Weights of a small transformer language model: attention sinks.
Each number is 128 + 24 x the weight over its row's rms, rounded and kept within 0 to 255. Layers, rows and columns count from 0. Numbers have three digits each. The size before them is the row's rms in percent of the matrix's.

# down: layer 4 MLP down (transposed), 2048x512, rms 0.0516, rows 174-220, columns 448-511
# up: layer 4 MLP up, 2048x512, rms 0.101, rows 175-220, columns 448-511
down174 093:136184053107126142136095100133108129137139111094143136088117148059142144133131140127076129118141148156104106166133133099117134098121089148168171097125101181095139119096090165132114126157082118
up175 089:128128150126146123125121189120133129098103115141127141121166132106148141133113129146111141153131074095121101173143112134134096148128149145109107158127110143110120172090124071136096178096107098
down175 088:102091165120156125127116132092132147157105164085089120127109122125162116139113144128105141118092134159123108120136121167113119145134129154091156089115140098102092123094114131135130109186131137
up176 094:106148106135128124075145096079142105176131113194116133128135138150105125148194148135135121165123165126130087141133089148124098160139132124144142151166100135092128133146113113098134122128094108
down176 086:112164146173121135143143144143151130121117097127091104130118132145130141133137128158144134150104138083132163060152111121153121106145105085091147105151174140118117129124120132067114135123113143
up177 111:121129081165102107084108119115131096159118099134090132151133150141159123135135108124118107131165106149109106140140121122080139151129142148127154095129105126155100126135128118148121101121135102
down177 110:094105154146149163090129112149108152112140112124138113138103107126176120129157145141149123100154127146124120133144093157145136163117169145151091090134126140164117123108139093096131127149122120
up178 106:143132143161141160182148109167170139139139136114125090167119101139141119120135140162187114158130196173122112110122133130138123182115132100147139139161134097159118102114152157111173114109104113
down178 106:118106147087159126175119112120090136114187118102177122121135123163113090093149120147125119149120139126159119118083110102149168130157130143098171097145102122123115127131121128155113097158190135
up179 091:156103162137107125122115128114114132146092141100139169174130134085130117139089157119130117134156120084107147137124087127101141158090123142143165183102106135138115153116118141101126158104098110
down179 083:133155149134126126124129119065130139088150134129125149118126208113135105126111114120100086115112129092123143099151118121183091140136114090100126120134129147140126152150138141091132101167094134
up180 101:097131151122154089158098170139127104118136128133130070130112111184122135134086101141167162177107125096148129129143149156136142133113152125113103110095119118149132129107092120109119130109086149
down180 096:114158084149120126149122131059075130110138129142102142153137098159106154106131145103107089147131148113168120124124169157127114139130096110116133146146136114111131132129139120089095130121139117
up181 112:113130148128096109099160145142116124094102103153164104112129174142111106129120111157109121143098120094149148152141096150095092088136139130146141090115088137163138164117100127128121154139103180
down181 111:119070118157140101167083129113138102131090123180128139125130133109087086120114112158110138133098139114158128155127112141120138118135123067145090108086106147132146080143104137166140157143095114
up182 098:136125145125160118113136110110145168110093094151133082131170109117131104128158096136118125146155136125111151149149119102123111135149154159107135123106141145131133103157157117111112144087130111
down182 102:134152103137140146105106115127123147147142147090113188119134084141114124142066107124126131179127128116093140148167134098118132144085129116129108133109119131130131150159117120115096160135144128
up183 087:133118114132185156141162183143081168173157112143139108123115119127098117117154141159143133126082131147132133121121105130096169164118126062129099114133096157164123138110181143098131148164150183
down183 094:132044140128130148171130138110072087161092144096114083134109168124142152124131102114125107124121130154132099097105145143107101095119127143139158124145142114147075150111172132118115139129117096
up184 094:101151129146109117127109123152138146116162126091107107145127143152103095142113159129107081146098176123107113104123115123116150150149153076140207129115131098195137138091141180111104109106125116
down184 092:107164119114101123125125154143179122087159085109126159123142126128102152143113081139143110100100105123102128126091143152137123151137154106153122138144153102136130125147131111065135128096104121
up185 097:123117102131132100121111141106126127109124108122127154156208106136151154110121124122130117115164123123118138107096108105117102100133132180162138112134126112110157086120170120135137137142137186
down185 100:096130104128116156155109161117101181090114167131090094126124114132120141138124111102108141136137140104101141138083136149163135094180122139136134119135120136151138157121141163119147125166141159
up186 102:166099172127146125160128119149134125125141155103121124117120115116094120111117117136116136128100141164102125122098105148145167119108133124147141107112152076133124125140128147121148129160122139
down186 098:139114092109149127160114141151117168167137110163134110120147154130134147140135076154148153081178123145122148122150092134102098139160112109128142184151136133121123137167154099149147151166170125
up187 100:138147105165154112148150160159158139103141138105125094150086152082155093122089165147189135110125109106101173150127094132105102072124151061159164114120155150102114105104143088122114132132158175
down187 091:141094165143141137105124165094098183102119133139151089132121106131177134149093137128148120118160142101158109111140145129127158136128109126161143132120145141149158123114112147160106129133133152
up188 107:129126169128131125111145109140107131114141122148123145126085149112107140140124148121135142098086123132105144119104158154131099118084120139125163109121123130153145128138125136118101155125102149
down188 104:182150123147155133151152098148144152139124109153134133144064126121128083148094154139106076137110077132113110128094129092115080137111118171121120114146083136118181102112081132135126125114129101
up189 106:164084136133143125128126154151157165155133160110159121104146132150147172156083150132114148145144138136166128141123149104113112128140145151142125135122129189117155112072106122149135130094102120
down189 122:146082112149118117158116131149107172132136161127171117123091147163133138165124136139121173138127123127152129159157155078126144133151098138097123166145104138103153177118126125108143129102147141
up190 120:107114134096133094146101137117163113146160142154152151121130132122100106186107114107169152100174148150191161112145135097099138137138100081138094119115103113124105069159156134125115128118133132
down190 108:129093146118149122133147131162134108096100145141119105178154153157143143135108111163119127124080085132141139131126141147125169087060141093128147105139137125131104149172149104083111119155134127
up191 106:159157145154083114115124109114134219105159135124069097140102123150147120149140148106095118115135147097109081117130108147127141136072109129128163133141123159108152105117151115144148120132149090
down191 107:149142124158133137159121106093107104119099078092046096186107138169119157121104180121105133094121087100155137136146131169116146102124099149121114175131108131132146113144140083130126177155108094
up192 094:111102134076102115146143138088117153102144122133115137113076135136113121106097131133120156070089124098109121087138155156128136170139098118108145130104147116178122117105090158125155113166099159
down192 095:125120125139162104098140119108133124108134162124134147140114134119122109067120115088111137194129150123142139138139144076147131178138140132116155147105109155125133129125109176161160183159137097
up193 082:163069135144130163126082129152141103126074133090069118143124119160134143107122107129132130096128114150137105116137154131143122146142103166106113151097102144140160126133135096151122135144131140
down193 100:140121086162128085136055155143102147126091127155101132120123162105120128114141108175111095128141123125128136118160124119134135139143151126120161141076182113115157096119090157144148126157145108
up194 093:111125118143135098116108136135164115106126123129125135138093111151077109146107071074112121148136068179148114133196097148117150098118112176124151142109105117109162130132123102144108128138160148
down194 086:146124159122115186113096175065153136088115113154147156130104142148138114092135176133124129161113094155089179148160135134115137135113162112138086114107087188134107126130100089116178109103074148
up195 094:120138151144104149159113190105102164107153118117125149146094112135196136083120161168154158100164110115150101137158180105106092177110137143117115181094135122135110125104122124119090150150082137
down195 085:130142098122118139106129130123118157150115161156151123135187159127156144129159191143123119102138131072123101100134123144129122135117145085110167138122132090102174147137133148125168165133118150
up196 109:130111113078150088184081157162124101129126139109137135136143066114151093126105163136190124106123097161168187131118124127151107101157163128085132143130104130129096130138134128129092104146149171
down196 104:100107111130152086165162109170124127122086166120123129102177100156152187152087130131168116124157125087160122099137129095122132120115153128094082114097098163113121153120111164153144140130138145
up197 092:138139109170118123088126107099121108147186110134142099156123129144116122151095128108165130136125136162140131124115118116140114146166135135128127144159168115155171107091110114151145081074120133
down197 100:167106169156123108143144095140134171145138133121131171136097138138100131141106113091153107136195183113131125116132162123150101130113096156110102139145141141162101168134116131099118098086107093
up198 096:159099106139127098123070178084125168147110153089144147127117129125122164112102149126152126101135150143110152125154125139086115181134141104135149150086102126127083137116169138141091169122125079
down198 100:142145129072154128126119100066162127164153128104136145133104125110136163154074124142143193141109119096113171129111107101153129116148098156121168108138128139153097127147135156157132152122126135
up199 103:142137123114164123131080133139131111117092140099087112065142122160131124131170108117086159146125150091063135127165135079143172135134139124164095115142112155156133136134131148161119083121101112
down199 108:117151129125141145164086121096082105137142120125166127081107109166123144104139147151143127101125156116133128096151062124157105141116161144120078126138156130163161128136081160141145130135133160
up200 084:134124100164121167126108130119117107134133127094112142092151136142100147120138115104146120072120122151122116109124172167128110129098148130116100093127158140143139126082146123149123155114152133
down200 082:106082092158165106152168129138159110157145151076143162131148137151121091136149141131111161155120142126113133119103151150121160167159128136136126068137090151130131101134171140144117149115141108
up201 103:116139129179172156114103166106115161107153135146137115102176164149115130120128152149119139162153121152132119098125123150137160180083108104128130115145076137091134136138160110090088090130098148
down201 099:140125082158152121112148136110150184121171122161127167141143144121125156138111144120135129111071142132160140135186118175106121123145122120103103128120097122097094099101123136163106143148126090
up202 097:133138109110110105117128142149123138133100135108067119122147163120116153078108131139120149108099116094116109174137135138124169110107132096142162111112145146145148133158125134107168138117110132
down202 095:177144154097105174103122139145110131096130116120139149137149132143119119121140184151116144123154148133146153131180144111137153074150140116140096094161097092106128126113073127104125133149107105
up203 093:139148105115114104119136123116129112129092147102177079107134127113125130155136135142135104120104089090178152096108123162100126119150131147156174155155123111125161131146160116141155135140131100
down203 096:145119120128131133126090133115129121129153132143125118122131143124088166126077077130126134164083154163125130151120099173166139096115140139152134105167143132162123139127138147175132127133126119
up204 091:152154150101164107114164088149117147138099153113107113122111138129122135148124167139116113159146129111109105165157131123131133116085125135114108126179159126118104101132129132144112132124145114
down204 088:132097106139131096133160130131109215117116143162103139101106115137098099132089153117125165105144164106152131151139101110139124121135187126176136125124148143151120167153083102092141142154142126
up205 091:112133123149119141143121124134116132101126142114117139113130109101192097162150166109150150124106097131148125103160104156131117118125125136153111160137134154138131173133169192127137122145087116
down205 097:111104109120159128127122115117138119185144127153180142140124171087139151125103124165104151121124147139113142139167169137184147158169132117137141140110144136124107137113145134139111125126157128
up206 094:111127117128116113132115121175126131116160132162098130130119140159106115166109112126080137159075130106150164114166142153157121104161120102093117098112137148154128130148146132125131108141143114
down206 101:107133095135152116171094093168122160108129137142115123143156089101115143094159107097087098164136131171141114117142098166128130165166162145125122087084180145133170107160084060105136121123153136
up207 094:163171130135138098129191147130134125129141146185103101126136114110142153103113106123117152136162153126147115093137124097082160158089099158155141116144175181120158128129153151127122094132117104
down207 093:108150134138089121123144121131136093070137119130114135091145085147125143106142133140121106159113165156129139145167130073058113095076154126121137138125165176092126073135100153125129117144146160
up208 094:115147119162134069144135141114130074101132080144111083154118123149138102125091136109130133158155122127124137129095141144121107108122149174129113143097119170160151143100127183150094148133117116
down208 087:125103116111145108121122154114155111116096130166136099132086145122135146128153113093058098184111116148127107152125159154081131110136127115131092128154167138128146139097061146113150128162156088
up209 095:136169081121090146120098161129095166122138110095128108161136154107127130107156137136131094164111130130155153074120112144084094139145094129116118182142118157105166174145118134173105106144062125
down209 091:134198139155136131091134109116106166135141109128143151136075145117158140101118166138128111117116125149120155151139150122117082136153133175126130108124151139112133129139178130120144087129156135
up210 090:146143152152088076110105144133111130155157162122128140157110111126133115119145102089117087125054117166111118142120095103134089117143120136151142135082118107114159145135143154106144156109068119
down210 088:128095101140126106079139125155150147159171114120111113171134147155139109131107130079117110163130153138124104096141142146141096106126098091124117108111152132143146146128121180140151147140158100
up211 108:121129079137130134129089133144121145160150091119121133121153156130157113155117153139116130119132160099102088155152151185134130125119132094103169117128130137120157192106106106111121123131119126
down211 106:149132152152143125121148077120140131124112146127155136141161102130133122158110118170143130146106116127109113106141194147160127129106110102161163107076118128068135158122154155116153147188104135
up212 107:094148114143118155135090121129137129113121148157146137123122131151112124111099134117107140114137122080114134122140127113119112123137094098128163130154120164091088129106112111125091157154141152
down212 107:100110141104109137142089125114117129090145137184144153159134084151128099144128128121169147147109090107120120145139171141129132138151103122141149119106115126137114112101134048133155135136129155
up213 126:154118102161135153088150104175072127098131148099117173102180141120138164122120153116136097145097156092115108136116104106115155094169117147083148131136123141137130122121146155066152132082127116
down213 111:123153133082160145138145135100116163113141091120089139125162113156146113151163194130102151174157099104113178084113141092152142137103125137114117134136101116151131123117087120135138105132144111
up214 099:138150145133123141081116186065150192129155133118170084173178119092125131133173142094149113129072123110094103100137111134135155125134164142131108154117110113140128166135124143124128097134127177
down214 100:131100123147128138091116067144134093136095137130161115081127150159095116178127107147144129101126105130138158097185147127160151135142123129130083100151146135095082122118138147114143103092126107
up215 100:116109101115149104101158156139128151117128107104126093109109110122104135106141128130162148110131143142129138156134124130150150143121107143149141099172122118128098138152140125071135097115096166
down215 108:184139098129143085150115139142081112137170163086099117149136157110165147141149142178144122124135076154166136144148173160136124130108156193161095105145136098071160148133135138157190082124150138
up216 117:135123116147146143158156147134111120147113129109105097135143147088154150126152154208139113135148180142124108094109167127161121124138141153107159157046145161119138121130160150125151081165120170
down216 114:125113145144085115132135126108078109154121114160132129117094140144119167121131125180144168101116133121126108093154112116136118108165157154119147123090171122120131138152120126135137118107115112
up217 092:136121156112120124117126160134145136119157139097142139144104099141115124157123122107059122130162107131157157132115120117128134163151096126148166143149146181106141116079131144121141190143102139
down217 091:128170142137138163129142118119127145152136123104144158083097135114142138147106163123125123128104108134129093122183123151156129133171100156126121115158096107105100174196096107133118056118094132
up218 092:101124106165158101104134134110110140133139121118121137083161116113114125156123144163146103139054089169071160068135104140103126119138137152120157119126116126108130100141093133106105107087124128
down218 107:087151139114138109127113139096140126100135133130117110111147122108133130123147112189130107109098147115100097157118109142113076169136126103113142111132140110099134128120120147107087154128123120
up219 084:111114131142126145090097194180177136143089160123118146130106158169160132142137110173101156086151080136126142104171149107150120135118127109138120098093088147133144146146107090073135122134089153
down219 095:115087130110114137140113199122116095139089102147078160115125126109128133093168098142096116166123104115082146154139082099154150140106147165108115130084181146134093101152101108115149147124124086
up220 099:152140098154122121116149170101108147084148143110077113143108207153087123097122116127128160129102092152120124101150085133138099096183128120161102171157130130158087161125137142128138099148122126
down220 100:123115128144117090098104122123149121122120151090108146096102142144136148139120109106098109167138140143123109113114117112115146091139142150130140082129152158125110137113113133166138147119139123